{"num_hidden_layers": 16, "hidden_size": 96, "num_attention_heads": 3, "num_key_value_heads": 3, "head_dim": 32, "intermediate_size": 192, "vocab_size": 1024, "hidden_act": "swiglu", "norm": "rmsnorm", "norm_place": "out", "norm_eps": 1e-05, "positions": "learned", "qk_norm": true, "attn_scale": 0.177, "bias": "all", "tie_word_embeddings": false, "parallel_block": false, "init": "normal", "init_std_qkv": 0.0644, "init_std_o": 0.0114, "init_std_up": 0.0644, "init_std_down": 0.00805, "optimizer": "muon_variant", "learning_rate": 0.00997, "lr_mult_o": 2.0, "lr_mult_up": 0.609, "lr_mult_down": 1.5, "beta1": 0.95, "lr_head": 0.00593, "warmup_steps": 0, "schedule": "wsd", "decay_fraction": 0.798, "decay_shape": "linear", "final_lr_fraction": 0.0, "batch_tokens": [8192, 16384, 32768, 65536], "max_seq_len": 256, "doc_mask": false, "train_tokens": 100300000, "max_steps": 3224, "dataset": "wikipedia_en"}
Each number is 128 + 32 x the weight over the matrix's rms, rounded and kept within 0 to 255. Layers, rows and columns count from 0. Numbers have three digits each.

# down: layer 13 MLP down (transposed), 192x96, rms 0.172, rows 106-151, columns 0-95
# gate: layer 13 MLP gate, 192x96, rms 0.137, rows 107-152, columns 0-95
# up: layer 13 MLP up, 192x96, rms 0.145, rows 107-152, columns 0-95
down106:133153069110094140095117127071153113152142130172123128160177145169063117131094149127156138102115148057104141138147185114162152154151112084056131106139124119113143143084089172128130125179120122123161166127117124153073141123150167153084092151109115125189079154144152057152136134117156074097
gate107:182145119115114115129113103137178150168136145140172115113175155100098140108134184185114186128107087103137115159186151121159116066130104077108114161121168112197151080113109107147156135151122127141175147125107199112106106138130134125134162137135096152110212175060160065111102136138136185110
up107:123092113163149127075141122145144153198142188105150100182143133137150125167202126095114148085090055142186145130117109130131137130187092171070134124163182142144171095119097191148158121094128159139143116173110096107052122124111142157102123094139165152069115070096119115171114130142135091139
down107:129122132132136123195140156102181122085107142121140188124149120100199176148141182161129100116145099187117126179118114113100115154110110131056135152156085126152103115195100120143105183094191143158142104140094112123165113099180129133165152119174134149163091124136149134144152138141154131164
gate108:082089119118111155142138115089126054056102128146069167168126142148140123127094130088124158203178150116134129099149137085163082146122084143092134132133150126135145134138133121154083131181143129111120156144082173251099149105099134092074085127134149063147104132095124109169159119138170145118
up108:141143177122117084073103132124172143113170026085183127115158120087089154160092129157130100131120143107132087152071157101125139115170119094142125103121073113124139082108102049129113175162146068132093122171094128173190139181158158122109131142130105121122151096125130129058113159134059101165
down108:098116094100146118113162106172186113134101139124141151090109105082130168100126180125109079086120089113133120105227137117159143112108096166096087104111068102146132153163171173155123145109140042131138050079154099106110103109163155132120186190166141099116170190152172148163129125098114117095
gate109:105144154161130182111180127056170138147126123152128115149077196125154159161142100143133134137194176127128189111123148135148142168185171091158140171109160131147134086096146111121090117094142163104093090168151119110174090083114133047184078163173094147112149163181179128148185117112155139118
up109:113127137161120147229106104178150126139108134125201097118174147162184102196142118094169161152085075109105116081139152094147125109134046142121135123144158117115128132165082140132114073142150144101165083127125138151137113136144082168111169104141088155149081226111109092106153202107140143125
down109:122167106121097089131195144169090078129154138112141156114123177163173140089095155151101104095114109176104149131111049171127126168113131129143142090199198134151119179171113137139143163101155150173138104143160147091173107101162135120130088119077156140115156094159095091118021110129100129109
gate110:184135151138121178154109111092114095158070084060182190126140127109161068107106095112173073126120119106098139161168164135112116108127159118151138144119075133121149101105146147182166161132170164120047101125109087097151194089086131125150108092125067131070129169133116155134114087114097150113
up110:068128147193104142168119067108101131139161097163095127146186105114122161139118234078118170115119119145116115162128119132183128096127132121138070125086163139091167060084208117125165152128126128151146109128099144135175162076110104106163202178069116180133071098132168133161092129139085141152
down110:118096083114188097155161078117142100150118121167116177133170190147145146172107154138150110084180152181132170089108107127118094108133070092067135088153138106083142183137065119107093142130186101083041092168148157182187131108119098125149111106103137132054116115120146140145118125123155151155
gate111:171104145133107095079128172136133096124160149115147157106114216128121129130159066119163159193096128127100091084139098124089072134172091151169099204136130163120099089062134165134146045134149076144129089144097082108151101117077115115095132055145183153112154156102105177104142126125098125130
up111:091115170180134149141137125115138132139105117188092167127072106070157176162192109121103116074171100103161122136139131092181131086121104194121164087083120155064132123176110118108084092096118085107138179134117136091121130115122112190119165115133143094178110152129153142130199067100094183071
down111:135113129096116077160135060131189153154127138177120119162133131127122142108124110116106108146110140141110151082107160166176121123109155174144124220162119122186138062089148118184143081087156069143075118092126215161096125107118086171126152143154134168117105174105124170114093132123157129136
gate112:163073151173103134095139138127119134185084133106127152171140180151092103160059043163210127145162128155146168144115128134127129135175159152168125076123091092160068087082117073119166124143145109109095108120073116190107106125111107148113135086086172105142158118127053089087081128106161110164
up112:159137045079149144108106125109202099123124152186137128180117145054190160068181216098119108096077134166111144135153100173079119118086136101047107121149070119113072115138114155128078144127153124161195131147164163153089103145121152114080175117119129111096152101083099119076172137104133097068
down112:104182119071166157091101147118160118186157169114152059177148144136116108060182174151097098113118134122157092150163112179120188115099086114183084131186139174119098121151124164090130167084137161081124106191098187128082139144161125133206129187164061120130116146076131118101132143070102119137
gate113:200115136116129160120107131105127136134135098133152091102115095102096147085137106098158129120099133150104148164119100206134084107146100193153150184139121178079176102109166068207178167095157107147143087108125099158117171130099110120113167155125109114155125061145110142162146127196093116143
up113:063103171087143097123080075128140121122123143152079202132135102170111151143194159115068144109154089139196131117116127134171118177100136136140141112101140125147090163082074163101139107134066127129111115071136131122116117128126114111120114104153107142140117160129116066139111132043133186096
down113:117144114149084113143176076127135065134157154130156105054083093065074103125161134193101130145123170113058156110125106157168129151170135177136110121111107123141151131156123125117123122096167120049154133186163129107122134146129160095175066184059097071122104129115122123132178141122127140164
gate114:126091132119129098184132107120148173144142134100143159093144119084136097126130098129103092161142150026095158126134098119098130115162185066164119180138138192123060109145136114203085104107123172088147183073110164095094126143113146126104108123100142152127108105084135123127118160038096142066
up114:115093126118024109165179114139107119135131119095096096165136112119118140157194154116146113129061078144113154124137121050145100121127082182137152103095118182124111127064145138098098206139172124125093110203168122141072122092105142140156124129174156127126106096215148107148154113192117101128
down114:083144125051152130114110145104147166159150083187173135128152102114161128128115094161103126152150177102139142175152117114129194120119174059181197077124089124110108093104140114118166093043150194107146145131152121160125090165121110115084126175092158129147206133141121149118144151126072146123
gate115:073123090115093143074101112142143119196129144167112141151092150128155089167133100113094152175192169098173185143161108076157081113181138095104148178139125140103081126130090134177126132164101115166140116116114130045189138133119111126142180090171141178096126090119196127127106132107136106139
up115:126195161169159113143117135117092108192161098174086125103188113107150177121094105166098164160146141115131111145116171159121113141083116134079129140150119138127059215082126163110104151074105175138164109047155102107167093186131148127095174094169084093135096113179141146124186126122138111107
down115:172147146105121100101109160121145155180083146188077181168091196062116117124148128117134132084126130157120192175132114091093091089185175101190100164110120108077105125085083113184116127111108093163138134173124089131118147142159138144131120172128079096110148165085105123167120185116157159086
gate116:176122111125091101093132098126139124131117169034108120090121148121202100091116142173149114127226156120111161166151142127083160097153132128066136167106098115129121152096147116081131123082177176060197171103130122130119115094120138114113175110161116154133186065114128118107147121096110069103
up116:168104076132122119135130103114121115083128133120119108137129120108161150128151115205187141118058121163101074149102127067151098179110152133106141119145141125213147083091124110125150159105138108125127047096097092205117128066125140124100095156091147110128154125131110109120080181147094080134
down116:138094144141127163127193133167136207145148149130187107173162136065161085089120157098125111116113075117142154109096153149092164148033119144113098174100117060173077134089115157139097155167129106160169122117157118054136150083150138120133070141155161131138124159144061159126139144142117104133
gate117:130086141135119124123179128115138080174150112107128164116096138181100107115182154173121091122137125063083155192063122097132141200187122110111135110152145142127059114112127106105120116135118124117138144058110130080107135113101166170142163090124134121115054153147168168137140082107127136072
up117:126100187167090140175153152116107122109113133108146151163123121122123122135109116118120135125172136156113140188114112117148145212162146138141124147200110183122058110188140118102104088132124148146173119123115128073104122120116139162125150088068148097146118065135141126123117094112092150090
down117:141106157077125119134143184124073145131127135118138168152166113132117145129108144090146147138101135182140147255102121126094150170092156114115151102116134074150111154103141128157138167069107108149085120130154126146111130139146159116107123129172117117075114156092100143068128126114117152156
gate118:124183098145100143104085149135139112133142171140137145132122156103109136190056094068110083117135128102086119138104129076131124085163106170101141158100161122095165127149177187150145194119112111078115105160150136174090157208099144179114146155113149140108084116090057154163139102069119141117
up118:119098126127089110165061045110085146097109121147100103084164134146147088162097072103144121094146135148100126115157159161120111099120166111148140112125123123122151122111122181087163192103137153075122088115091126146062134128171096116113131134072117197155171143138082113052166078102145150079
down118:153153112175141193155118165107120140058085155145096165154141124175194122115147148089126108080150132122155174127124056081114135142118167100168112186078116073070134172135042133130158129113129134116183153157106113165153161136132121166142144145059154077128218130190108112120162106111126142082
gate119:180122143145108124129133098108094122052137114140183135142150112173119114105156077142135092162095118100081124170127167105115133057083181146115110099141225108192036143084143074120156128153099177201114139157140107097192111158126159130106106089158092148090143073140077131133088115117110163093
up119:075140077083097174115144119069131094160204104100146110144142082137060138122110080161104071139117128145064160099121086117145132066092146128123127158114145101137172111157113122142123124160064116127168156164170126114104092168109115154125164107141111135160089137106161123115198140166050154125
down119:092119134108099072187133182173071155115139060192150140120155147157132154112064126122109155139180140115163145144095107144133115094166113073120148136105130114080176100108080154169095132139107139130093114143117133109126067177146143106114120071117155121125113156182092167081112066173154162131
gate120:101101112112086122129096119142116116137079077066160141132195141174066190073149138148133042135131104130126146107101136113148141112155116064138110199125140136181132122097102141125119180138130153077147154028119108167066117118139167137176101198193139134104170153140126160154112151134105134131
up120:111179125090143127114156153149131134164219154126159113109154140122112155167068090121099132143136181101129139153142117114069155138119069169128158117164095118156118144144117137135129108087132142117134104153122139169121136162164199118090140201149176147148143181121168124151213162068081118101
down120:148149146107126118089137078162145102115099190156082103143123134124110087081134091085088125144070197159159128116175136098143119184074148076060078120094133097149149080140185125121085122134143167135131177156032171137110133164131104134151141121119094168188105117169086181146096129163103181100
gate121:151056171112089107130111165117176107116151124120130118140169116127103137130083164159141152105128205135096203120080114135128116145102105087154125076195152099116121101145101129149155161023158089090116130169168156123122133119175098152095161137146142144136145153156181171153135145125255134131
up121:129148168098078054153133163107131139147135092066108150192105137117089174204134179118128146091146168144107153143111167128146198147121139073185125123134143134119147152141134103115098086091158143121119141101138180123152128108116097143105168102065132132115165194155153154109125066139157134151
down121:141091153143167170110093128138148189180086069177122110151127127105135113097178128139145145150109133121122069176110094129087133167107141173105117112106081096143128038070129127130178054183133085183155088084114163176148173086126099190104092145130110105111132109141172113171117130162148163139
gate122:130133126130189122124111115147127141092178104053101122048104106184141170122163131143139147108175150111097162111156127181097100117106140121128159084133080067094145109139166154118086155122148109120152093115190163120178133144152160126078103149117136143154128110157138139136174211123123120125
up122:134163103151126111103120112150147134143093094115156119119117134165125139182153144206107110098144138124131119192088200133129108124110115125164127120119106092141132143125161130182157153109083153141141170101147107085111119133176207134104080149093113104131119119150130141126147110089161139083
down122:137123163130146147175161098106153099156171131206116121156138154107148187128124111107154173194146131067093092118075089130118124105130164093125109112164123132151092095094140097081105106163160162128138106123108167155140112091081124115135171119153128141144075100089120119107121103144113125171
gate123:080114142151186118142113132094077083134146104131144149118090187168087148124125122110127096176135124097124144118159110109175100117144154157138092093101108164140083096079135144179101113078156053204165097113110101128090110087073143072072142121151151152065117127110133196077149160055076136115
up123:143143116133145122155084220129184122119151103148125137049109133127151174121163130172139136155102071143153170122199166189123104146169116109131163144152144126098088077049075091175151130142135075163074125099150091175114133088134151154144163124159201119118070155116142242132180182163114103138
down123:176117126181085160149129132159194147162148167161120112073154122108150144152148053157134138144105151149156156078135094121121087107142127132159103134137145124155132145103145123226169138106061082170124167081152165170137211112115096123156175123147181130134033112115127196100097114134140170089
gate124:165091114130118120171109152122146108067133102056119148108142106116109213092126098127104100114113135096163125144103169105108132124172097170134128154124145149136167128111102127149136045057092113145141125053125104162097108118137126062092116080202138120176122159174069063104168143164065170118
up124:099140083171208081143133135133155177116130176169091127158146132144155103115125121151086139111132108172109150063096118163103141048181129095159137100067134120106120123122116110099119102177148163171119116126174106126104165143161096149133126196085098064116075162143173130169140167122137115134
down124:177159129082136132125116124104152141163137189164117115135161184159120144141161124135125108158130107126067101106118124145189140156142083123136171146069123132114098125061124145133138135106137057090090144129162153057150191123126137079136145119115143146156149137102082120101092152126114142102
gate125:130096188146150155166175127121111159076121106084112108095169181131139107097158082158115136101174088079095169114116180202185143113132147139141126105129085126109140150146143133150195169137080097095137130085155072105135067057149108059104095136149142151157127168186112106123080098130172113105
up125:146185138092157164058065099156109141135078153142142139080140132080138166123081146137129119118164129143129083126149150105157099149101127118158076116154122116139107088176191079091100198128131128083127126055180033153120101116161134098123119117162108170107135206107146095074145131126124010052
down125:072095115150100095117117141156134102147180104080100127179125126124142165211183131114149119140082062086124203092142125117111125187132140123096158140148099156086145107147181151106095109157099148107163107103153153122142096073107064180101151162132169136145120060090059175142110148185080079147
gate126:143133191158099181170159091107153140024188113107151133123152103181151171132192107175178121124114179082089116170075130136144129145164122153081095162139113112083135083138111117159163083119125142103101067136151177150113152108142143115088094169159131132165117055137135168142138105145051159153
up126:185103140180117104118120123103143124101128127136117172081139080172133155120111238070126148108137111164156151145160098102082113123163125153125224153113056152093190136159154183161176062125106083139119138109142072156163157127110086068127045174129092151145116119126103138107159151130153101132
down126:148079078101099114129151107152091059135127130101125145118092141075180110176103137103137172167157124127112046115121122163077130114100126133158093115161107177165105214154175122142106105147155130104151141115151199084116094161130117102091202084074148112065106106151109081049105155134128059132
gate127:109126237117125104094112141111148199162136133082121112138163127167111119092129171074176123150159133178126081091135141093123134186097104120069118089138156135130150117128172129140053175094154172094126174119110153143101160121147084060091096090141132118112128156069075093122138127148113136140
up127:091122090114108090123141126130099100130136124103148089109143122116121110133105188111112162070139117074157146145189129119146155145145160098105127148134151142118027191105123134125186121143080220106107115151057101141076155129098118131102124182133098104163222124128084144134127174098108088180
down127:127156081146117121148143129166043096134123180089127178129118132083098139115120160132065127099157154144103111129151122148140139104130172120166119183088127142126190098143098162120135061108153068119131140109135121112167142133131121095074101177156113121145105150118098118160054105215130147077
gate128:156177155164111157109180116176185139229122132154079093119170111119114067105159152058141114080128113134114192124131133033141134123098089185133155077144117065165169129144119178121113110147146153218089096131107138074198088139083210113139132119141107113164113130122112110125143127101182128130
up128:146164130159141132129141109076140054114068135181130187182061104089153205065147121096148150123120165139137099133100142093141134035143106135107116142141118132078126074065091114123141155102112140081163123132140113138108142120166204159140173118105103110173135096141084123203097141101083162128
down128:120117106142148153128119107090144086238130131120161149104189117112186146139081184136150135077126120140123124144109107127122143159137132220149122136074156140129111090103162168183121140159156124141103138140085169100142106135103156085132103103163148097052120123066110161086086090169143137190
gate129:142155141108108096105121141125149182164152126112177113129164114105118131143098145065090123089178247127150141124096121136111151103095121140123109137134099030136131152173151149141160101112195081100131056112087144125075128135124181102144119133107191147089164133078153080115125118042138056132
up129:132138132162107155101075094117138159144110171116084118140188117091117221081165091111100118078166135084131107125129125077089129119131178113179142144152174097083141232126110120131132147134092147077149125125140133107052127191131128091110119106159153117207077119134148127077077212126131185105
down129:133140135140076164084168152109143120117137112145160184168136100091172093094110152094195174098117146112098135084081063152175157165144130097140186145169157113147158152181046099119087093140155175134085103147120142105191093164201119055117101100114130109140138135175139108050158168117163105100
gate130:137139110119087181157172107165134175136081135095209141148094123104122178151025159118218139106128141112083153116100139129120139117074131123102118127108092141094135114140128154107158091096153109133159119227183141221093165086122126130154130102078176063148125109039160124128124155188159080113
up130:103098097138104147112171170174134137154177184151186120180179151119127145165066189131163103142179115054103127133098124074160130151164137124097174151114164162103176120145135113070084124141196114087060144136110137146158081102086125117107131086167148087116184118104123151109121152216132169125
down130:141122062160114173128232037168165104083152153158159167179078072124093206128129104110130137119111099164099106132129136177114130128134152136103122122198108111109089176146159132099132101088190131115159106129175101185164144135150129120172105144087089096122119077092125171120149135166112119160
gate131:105114097096050120105062109105086108104111098150126119124136100088166114171121179127157120109151121134117102097066164113144142142200157149125148064091077075122106113126163105097104116124110157146142148053139117159089096138123188119082118094162120079100126092127151142104127143087089114098
up131:194130109146196136100174163120158152121097137122108101177157066136122170061155103138124132142103116097193161154129109119144120136098087105144092166182191155112136148079120107176118099145132132124124123157147184093147185090163129150145135148135122076182143168121109085129082088183156125153
down131:069120069128162121133108124079205136155172188121147106091151194127165108105118136145128133153158126119169157168117114112133075137108136148108139156143128111117114146134152110184112135130106171080104146097161170104116236143149138119140131165122113093170174102196170124090077160114127085103
gate132:152072151107160110160156095118133147141109150063108176151114071151133137067141125130142137143127122185111087149141104119114153123164113163147136118148159108135149120160164153132137110121061154126133192157134174125102152149113171147162079068105142147153133077134087091159179125089127157075
up132:201107098058161098118191116111154131162140139127174166102127109150088102111188192154159122107127146130082194135137126117148204177163158103149098146161158118147122153116128124139098121110102120106126165135110152115119117105162084134128122121068122185183136168163155131134124117106086119062
down132:149138157120096110123106147140140106123195148124136107128121164101128186151148194092117116120121102123130126161130134193115120079156108100128172149145166112141123122180109154134177068127172127125095208153147112111152151129170118068180125106128154104042122122142137093154163115169144150144
gate133:184163108173132137064130153085085078154162120084047113136110183097131142152142148136097152160141115083153193158112141117225158132086135141122099183102152164088148103136176111096096131166099074162124106106118179160110165154107122122096166149148100107070093162150099181131133184156099106122
up133:098132083137087130159146144087116120167162136148107153142109122153145096093107125121130073161169132123101110158178138105138128138153123072092124055160088178168171113160134081153076200089134139096113148138107133125128114114108228109175078102115103122148112178085088129091116048080168097138
down133:095191088087079132101109115117129175145137136144143114121107133108120138121152096196147097101142081142096177144143169196092112132076141098146142148083201114192189097147119160113065106088111113122159146121097122106202147105122131131113108139128162137099163196108143160110086143093128118145
gate134:121198113157141171172095106130118133192084106125110125077134111144119111181161061082145163139130107117148109121088103124091130080111183111151134193149130174123129139115124150110106130107093103154139142149112160186177211142101166129108142165134124117131186139155082128146130122150140152031
up134:065149099159140116128154119109099077071161200100128141090191141107133129121123134185141186183126127039085141156148167089189112112161111105111115092106131091169152111108130096144075146179130068103127183138107137127122104150187089086141168121128133119088126111120096155186083159149156101116
down134:166149119101087174110106153092148135125147179124178118133113130073107206099167147091183155161096195129143132117061130162096095088113125135126154129092073189134126145163110134122094073176162108127149122096084124147118180146053164129097134130109120101053132083141132106147063127106082118107
gate135:126103148191127130194115121159107165148107168084102136099142077173117176171149161144112108152083130167119145140115195124140161121130138144163083128160117088172127164059120140102148180113121117182102125145168145160101124118129104166139173192133148134116124170105175176176160097128113057063
up135:126107168148113147127162157100131148118134095126170068102100104163103092148108156165128120119136085083078119144106163115143087162136130106074130181106100121055125153081091110099170195129067174151128171140198125173166130156104148121118145123160167103108170133140174164130165099119159158136
down135:134089116093139122123120077121115130140131132102171192124126126081164109114130129124168145125168110141085142104126080119088117163131147174109191099137080135152145143124140132125138163115112103068068130171133149084159121071059083164140137127166129134123119171110162147122050167100143105116
gate136:105124096145099136153072130199155075109137176200142129082125128216090150192096104145116147103182185146175152142159125134087104114205115108124122201154101132145142130133138206155120121174159114153175157132120113124085106116169176102125202142111175159118138148135118098159084136112109109127
up136:143071157113139156123148110162159114117122154106144135146167208151102194089098094096074119187101114125081116107128135104073131149123116091136122016147067144093135091132125191163115140146157161124137153132139146150126138122142132211069174132133147163108105196147132112148099114103123138133
down136:164100139138153111143093138124128126160157127129117141117141138128164107152106137113130146188195122152099106158134091155064144109189145151078119119115099109076158127121119104128060159162130137092116175097120125187096056152097158164141168100139118103101117076201078182139172114108137104117
gate137:135184110100107141157149127158189167129104117053091155143128126094119153105162127162192088140121144156106155136095053112122158078129120125112112144083136139136135064122120064155073173158091137094128160130142139117139146133144161119098094123147175139069060175068130114095114133107063143128
up137:128157129155161153108118139139131102169166101155130144119108079151084106154122139128131102160121141114129148012141116104119127145101171145094137111133147102120146152129127118157139092138135108161112126153102145140098208116116080145131133147131082114145171071144115155127133193111177160145
down137:150081153079102107090107121124099126083120171185163126180148105096122184153144095120065177123122129061144137239101160208103130100158087125176136152143124133119140178143181100118135136078106097118156110147187124155143203133139156095126149162156142140176150112156133154156167142162124124129
gate138:117158133130093070167117153101186107128137164078127143115164137159163168177135095142140097131174098127114112121087146155141115109152092145115089047157080149122132137179162144138111129150153141185065124158242129198216064097100153112147145123189169136108114171088149160135081085129144149155
up138:046159201133132159171170155128155100145131172128107130083208171112121139116174133076125140161135107110140156137094192146141166131112089089077139060154125154132148099170096102105156124117128144146107104157180150131216104155041111130151141202085175109056140122108138121127089118126094152133
down138:075133144185104177147126158078112138106125140118143163175087122115161063093134065096155139070120048129108118133109146130092073171092138103122107059149147100163073172132125123151122123106102179104093098140137124158185162155125144076110082088155068096098048162198125090133139125118127136164
gate139:115116114104161124118125116138156121119129122176161162103176139111165091121095154201116174113163168157159162127074147129077102118178069135140111159164145104132208150154046118140166132124105112128173144131160061145094158167101147154098066124142138064104099094184108117096165151091147121060
up139:120173105117086119115118083144143131121112098113060108139125133114115131197150075117089149123156072143118096134165152180104184139146187162149169141152142173128129130124203098131156154201137130122188101124125129122146137139112143087199169097119158148110115187153077162131073089147085100182
down139:145181120130141129078093152103154110099066127116135071134097085146188122110171149109166150099097128116174132196105130113117120128077107116117139161136131117141135134123175228170153156097081116164081155094089153155098139138120136120139121079054097149198132104148082127156152119163104126151
gate140:172119127149132152103162110134117095143110141094181115103090151149171079107152074179170129120104103132075125142081120139155104140175136127093151114140136104143137111167153135202088155151134138132084128112141096083145119113114168117125119091079094103097110156032110132129153099126106103106
up140:130096141089085123099098189162152133140163113176103147206163144154145150139138159120106110164159140089147131127120117120103109103100106117181125171107163156116086112115085176130130103132160145110130159092167098168107118085117099133150112138218134119168083120180144132097108099064145173121
down140:157051104163093097090129064107116106182072155111111038141139075134108129114133098186192077205056178101087115116160127176147156110157125135142158126158145127139147136149123168129144129158125147048165153114175110171138130157132130092109111147106081105144137129096168114178112075144111129116
gate141:124081040155140158088150125129112188139157117100104178144103119155157108125185100142174136114182075147100133127180180105176115150124127199159114146118198149158125093156122124147152060094124144143117166158180140175122140130160175111066122125144155130113120135118191110143167203119187080145
up141:124121120139123136242155163095142078151092130167135154079135087123092053121134149130091160099133239123113128133091154147169084122090153170106153086160144138154135134166200144120181116088086137103098168130082163145092097104120073188121170122105115113142112163139093102168112108091130132186
down141:154148107135109089124096070115078141163157124081088092176137108166139167202062095132139101089138078065130152147189163092174147079152188123115063138148142087216118144080121117119129114133090133163125085055089075148117083157110125131086120136149161129160149128143092136110112148083158119134
gate142:160159122188115049120130164107154156149186154119111179184135097101124148160045090176193064175111121091107140144126164132132151097134141131063159072160165091127121180141099124158100173167147141129148193093164115105145142170145116128139109074155169185116104142103174120141177120089166115122
up142:161150150113161103169107099147103140098114154117127188114149079122142128154115162094102124092135107150071143186195100184137085166146129118124152125118081157108139070128172106158094104128132181133118136104090109146205163131157138101175101094075078089169135188123113107140126084076116154095
down142:183086141142076140096159160105138137132111139125221087116134131137092092120187109139115232139151150172120121160173132076138101106125106124140139121131152145098123110118139095148122156124064102142103109182094134099055148088142119152064173140150198066114110129107107167053117123153113172160
gate143:143169081118122167126134150145143110122135087084119255115175115130166079089108130127079122078119115103078151141058189101138123183150103089176143092095142129141162117191148121123157156122108116154187192142141115131118122138139105193096112075154151107071122142116152168139154130100086183139
up143:094144130075090118121159118143163160156143095126137083067144192185130131128083114141118123139116108080098119155107133169136086065060137188131155175104085139153108088120109124136161177130139118096098161168158163135114125191083133095208145157097128158135178073138113151125155163122179140069
down143:096182105099139077143079147141157102138152078091118130161043119183106129156213127109137128210140129128093055177136156149103126099128102158109204134168163120094140173129107180119082159147122216119152146117112157085114119090115110106109102119100148122106119107120120079132159087164121093166
gate144:088111167133111170187101098105119181136127113113137099124109105170140106166096172124138105100180074184062150110063091073103130162163099131071176144144147154147121164075120088097144122116157091144095109131144114160074128108203218083068107081110138121155116207096103126124138105152064098145
up144:075116125148068130137142096085090125101171152150126132132179143098134072117148035113099149106150122137089062125113099153144147074141094110123202124129115041214073108146109214026115163082129083134117176100122147151102162128119102178146185116122092112171191086164120097155176147123175118099
down144:112113045128094128154126094105143085162125133185132097109108076162146093147108222039082090140130130132060115088117116121081164067166107117124161155194114109141112124101087083104143150075141108164041135173145176128171137154206127155113091174087164111119109137146139070143170092101151049060
gate145:142064202090081124116046096133121139194144157165078159109092168132091106121122172142225142130127103167099153115108111098115074130100120128154114120119163149129100115109088124127104181160127155155121094154134093142140107145075174155097108066090163141134163129139113137177134086188087132122
up145:165111163162138206073060162139104097066126095146181100069115230084090126185130124154183066100108131173100180159071105127138159156088094136104115105064061148166078133095094175143117112149123140092157129146155111164130096180071076142107183119066158176175160108123129109198140163170097171157
down145:137059139085116130116114151142128100096143136212158129089075144134100151096133148141194099072165102161151136169121127160093136106114129115126060095147133123099144130076088175072107183125191185155079083156227080103099101123085122064127116144082145143139161118129090109163129110105079142144
gate146:115155081087110118136095110154128161144167115151155186162187121077144102105114210087097156118121074142164156114103154126139159105121133183161166120131119119167128110112126105170062129170099065092096172109118164149102157129178154113104094107099112168152131116054117110107114117079160201071
up146:200139111124141150144117081082111141140136143159123180104138107173137161136095166176097106174156131119114113108138149163162128221098204089117157092105037096130129170140151129142089116105173142170153167081160136137131102129128106135119157176109121134223103101110167118087108132146107133122
down146:141143101079100079160112204149144148165120138133090056076104171139110158143069123147158144129194155140189092164113109105069101099138116161116123169146137132068124127109146124124126169126108118113145179071137053092134108145153093091079120103084131173100135162102132144141104138096109074194
gate147:173147122184136182111139207124130114155134110092141163152145167104092092106124127106113133097188199145162139193177125157159123119119046126131105114126137098136147071162107072115101100107099050149170114150198113147149163120150092103164134151117164108137176130111155146104204113121175120092
up147:174143095140093118157123155106116121163101105126130145054135103150135099064068127116134088137173124101193107125148099166148113144096075205139111160099142109104188135122128129123128110152158108148147211165063175118190163118125107156140079138114096098147148173103149158081096088123141164176
down147:117102144113187157029092130158090150115172138184149102139140145142122089171110132111179126140102087105115109096119062061146166102157186052107079157121138195121133134128099113114060160120100131141149091096106081128135109172174155113133181156157094163065105128137118110145139156105148123114
gate148:133159105116081088121074117114156144095113099123186108118151163125119126138124145149195082209141170139108180167130122146091126069099142141155140172111135072044162038081112041104078098114182107096129133144092091162130182119099166117120161115103136165121109111097121112105076126160121119101
up148:085131063171083170112113102152111111128186097125091115147154130071089105093121059121149120096109102128143148136147137090092119115082126092127139149137079126150108130142139167096163118140095062138130120102137033170124094163086163127089110092195151142137143146120195129103165211110200156136
down148:123108101080161133159113167153197139090134124141135161118113122157104134126139128129128103100092152079205084204085107136110159101175143100106173144119147128083125122153158082134116049154155153157128123124229108117180124101144176167133076181109171108179169138159106089118087071143102164115
gate149:139076160145133053104076113094170148101129092125144045087132178138078105064130089115146136142148130117193069140147153127224110120138100144111155139064136138113151153151151176106121172130095148112113197124155135184121137134116102101150155093126101133174112155118148127059161121107125069137
up149:152119084104128142161085110128097136142072104146119057080094147192130146180131139177145122121148112107120132100185166118095058130137182078136153198043090160100107120132148161129107198139178103099110128134107136137109110102088102103125102150125162184153139197116172139142125139073141136081
down149:128143057102143108196110108140156106160087125166117070128138086089146127115146115109105148148123114110165081144150144036154119172167112194124121181123080040104162110121154147078127138152097149136157173101136127124109130065102075139125108168130114099104058156081140137098101150106161128100
gate150:121133073148163147097113074120087151094129132126130094096126149132136116139105120114152127191121137109129180149120166059187145087102117112090150166095103169132138128095131144146200157114075094123143084087182175117140184116134128168099132151105125146143065106147163092080187184142165057080
up150:134050127153143035147180081140107099143117119102123090133109098174116132132126139121119129054133062139083133105168163089095125185119125090158123169111121134146049121098128131148115116099110114104192158060094138142117078125062113172119159134181136153173128127114114176120192139147053153120
down150:130112070093103123146088197156162172161114129197176113098109121138111132148190088132118153193137137105109181142091103137196118124130130171130132132112107159078176127158084096084162136136073087127127155139051132178146121133160138142133129168132184124196079096070121091169096098113178106067
gate151:106094131159094141156121135148164049141125088119159180095161107149105212218110124128081127046204101085097162111110119146172161135153146086149172173104118108181104116063123109124051076098111173134143138147172124177176111164152142113150099144095111123126118112139170075205118096125105127123
up151:138104093136124152145088109137112148073092155088129130112167157136183130069147155124177130105156184110140183130115020114090143097141172164171141128034129198139130101136115133123172166155129151132106100065072073146145134087128123204126116118060045049130117078093091091179115120088139167113
down151:056198165127224099180168184095108104171198090148101114104182141055194176133059066119119117148174096161106127100067108121142146045111144131105108116146130153096091118128090146129162084143141105157091160092109112168143159159144172118114128199142118129117097114093140105136067092083099089172
gate152:127106098118117110190158085141088056102122081145142118068099090093085193123197109122114163167115081122074114160063180133150178123163129102161144155167092100115137157136097076149140079159166138111140155105149078135147128135107121119117127085117143121161134180084119089146104153060140085108
up152:189109140171161102136154124193169142125101097170131073083163115137162108131119135135148093141175160115157115193056101121114098103076109116110130128121105165164069130126138083061196101107167150127130165127137149149137151150105188135129140177170158083149097121172159111146107135152128074162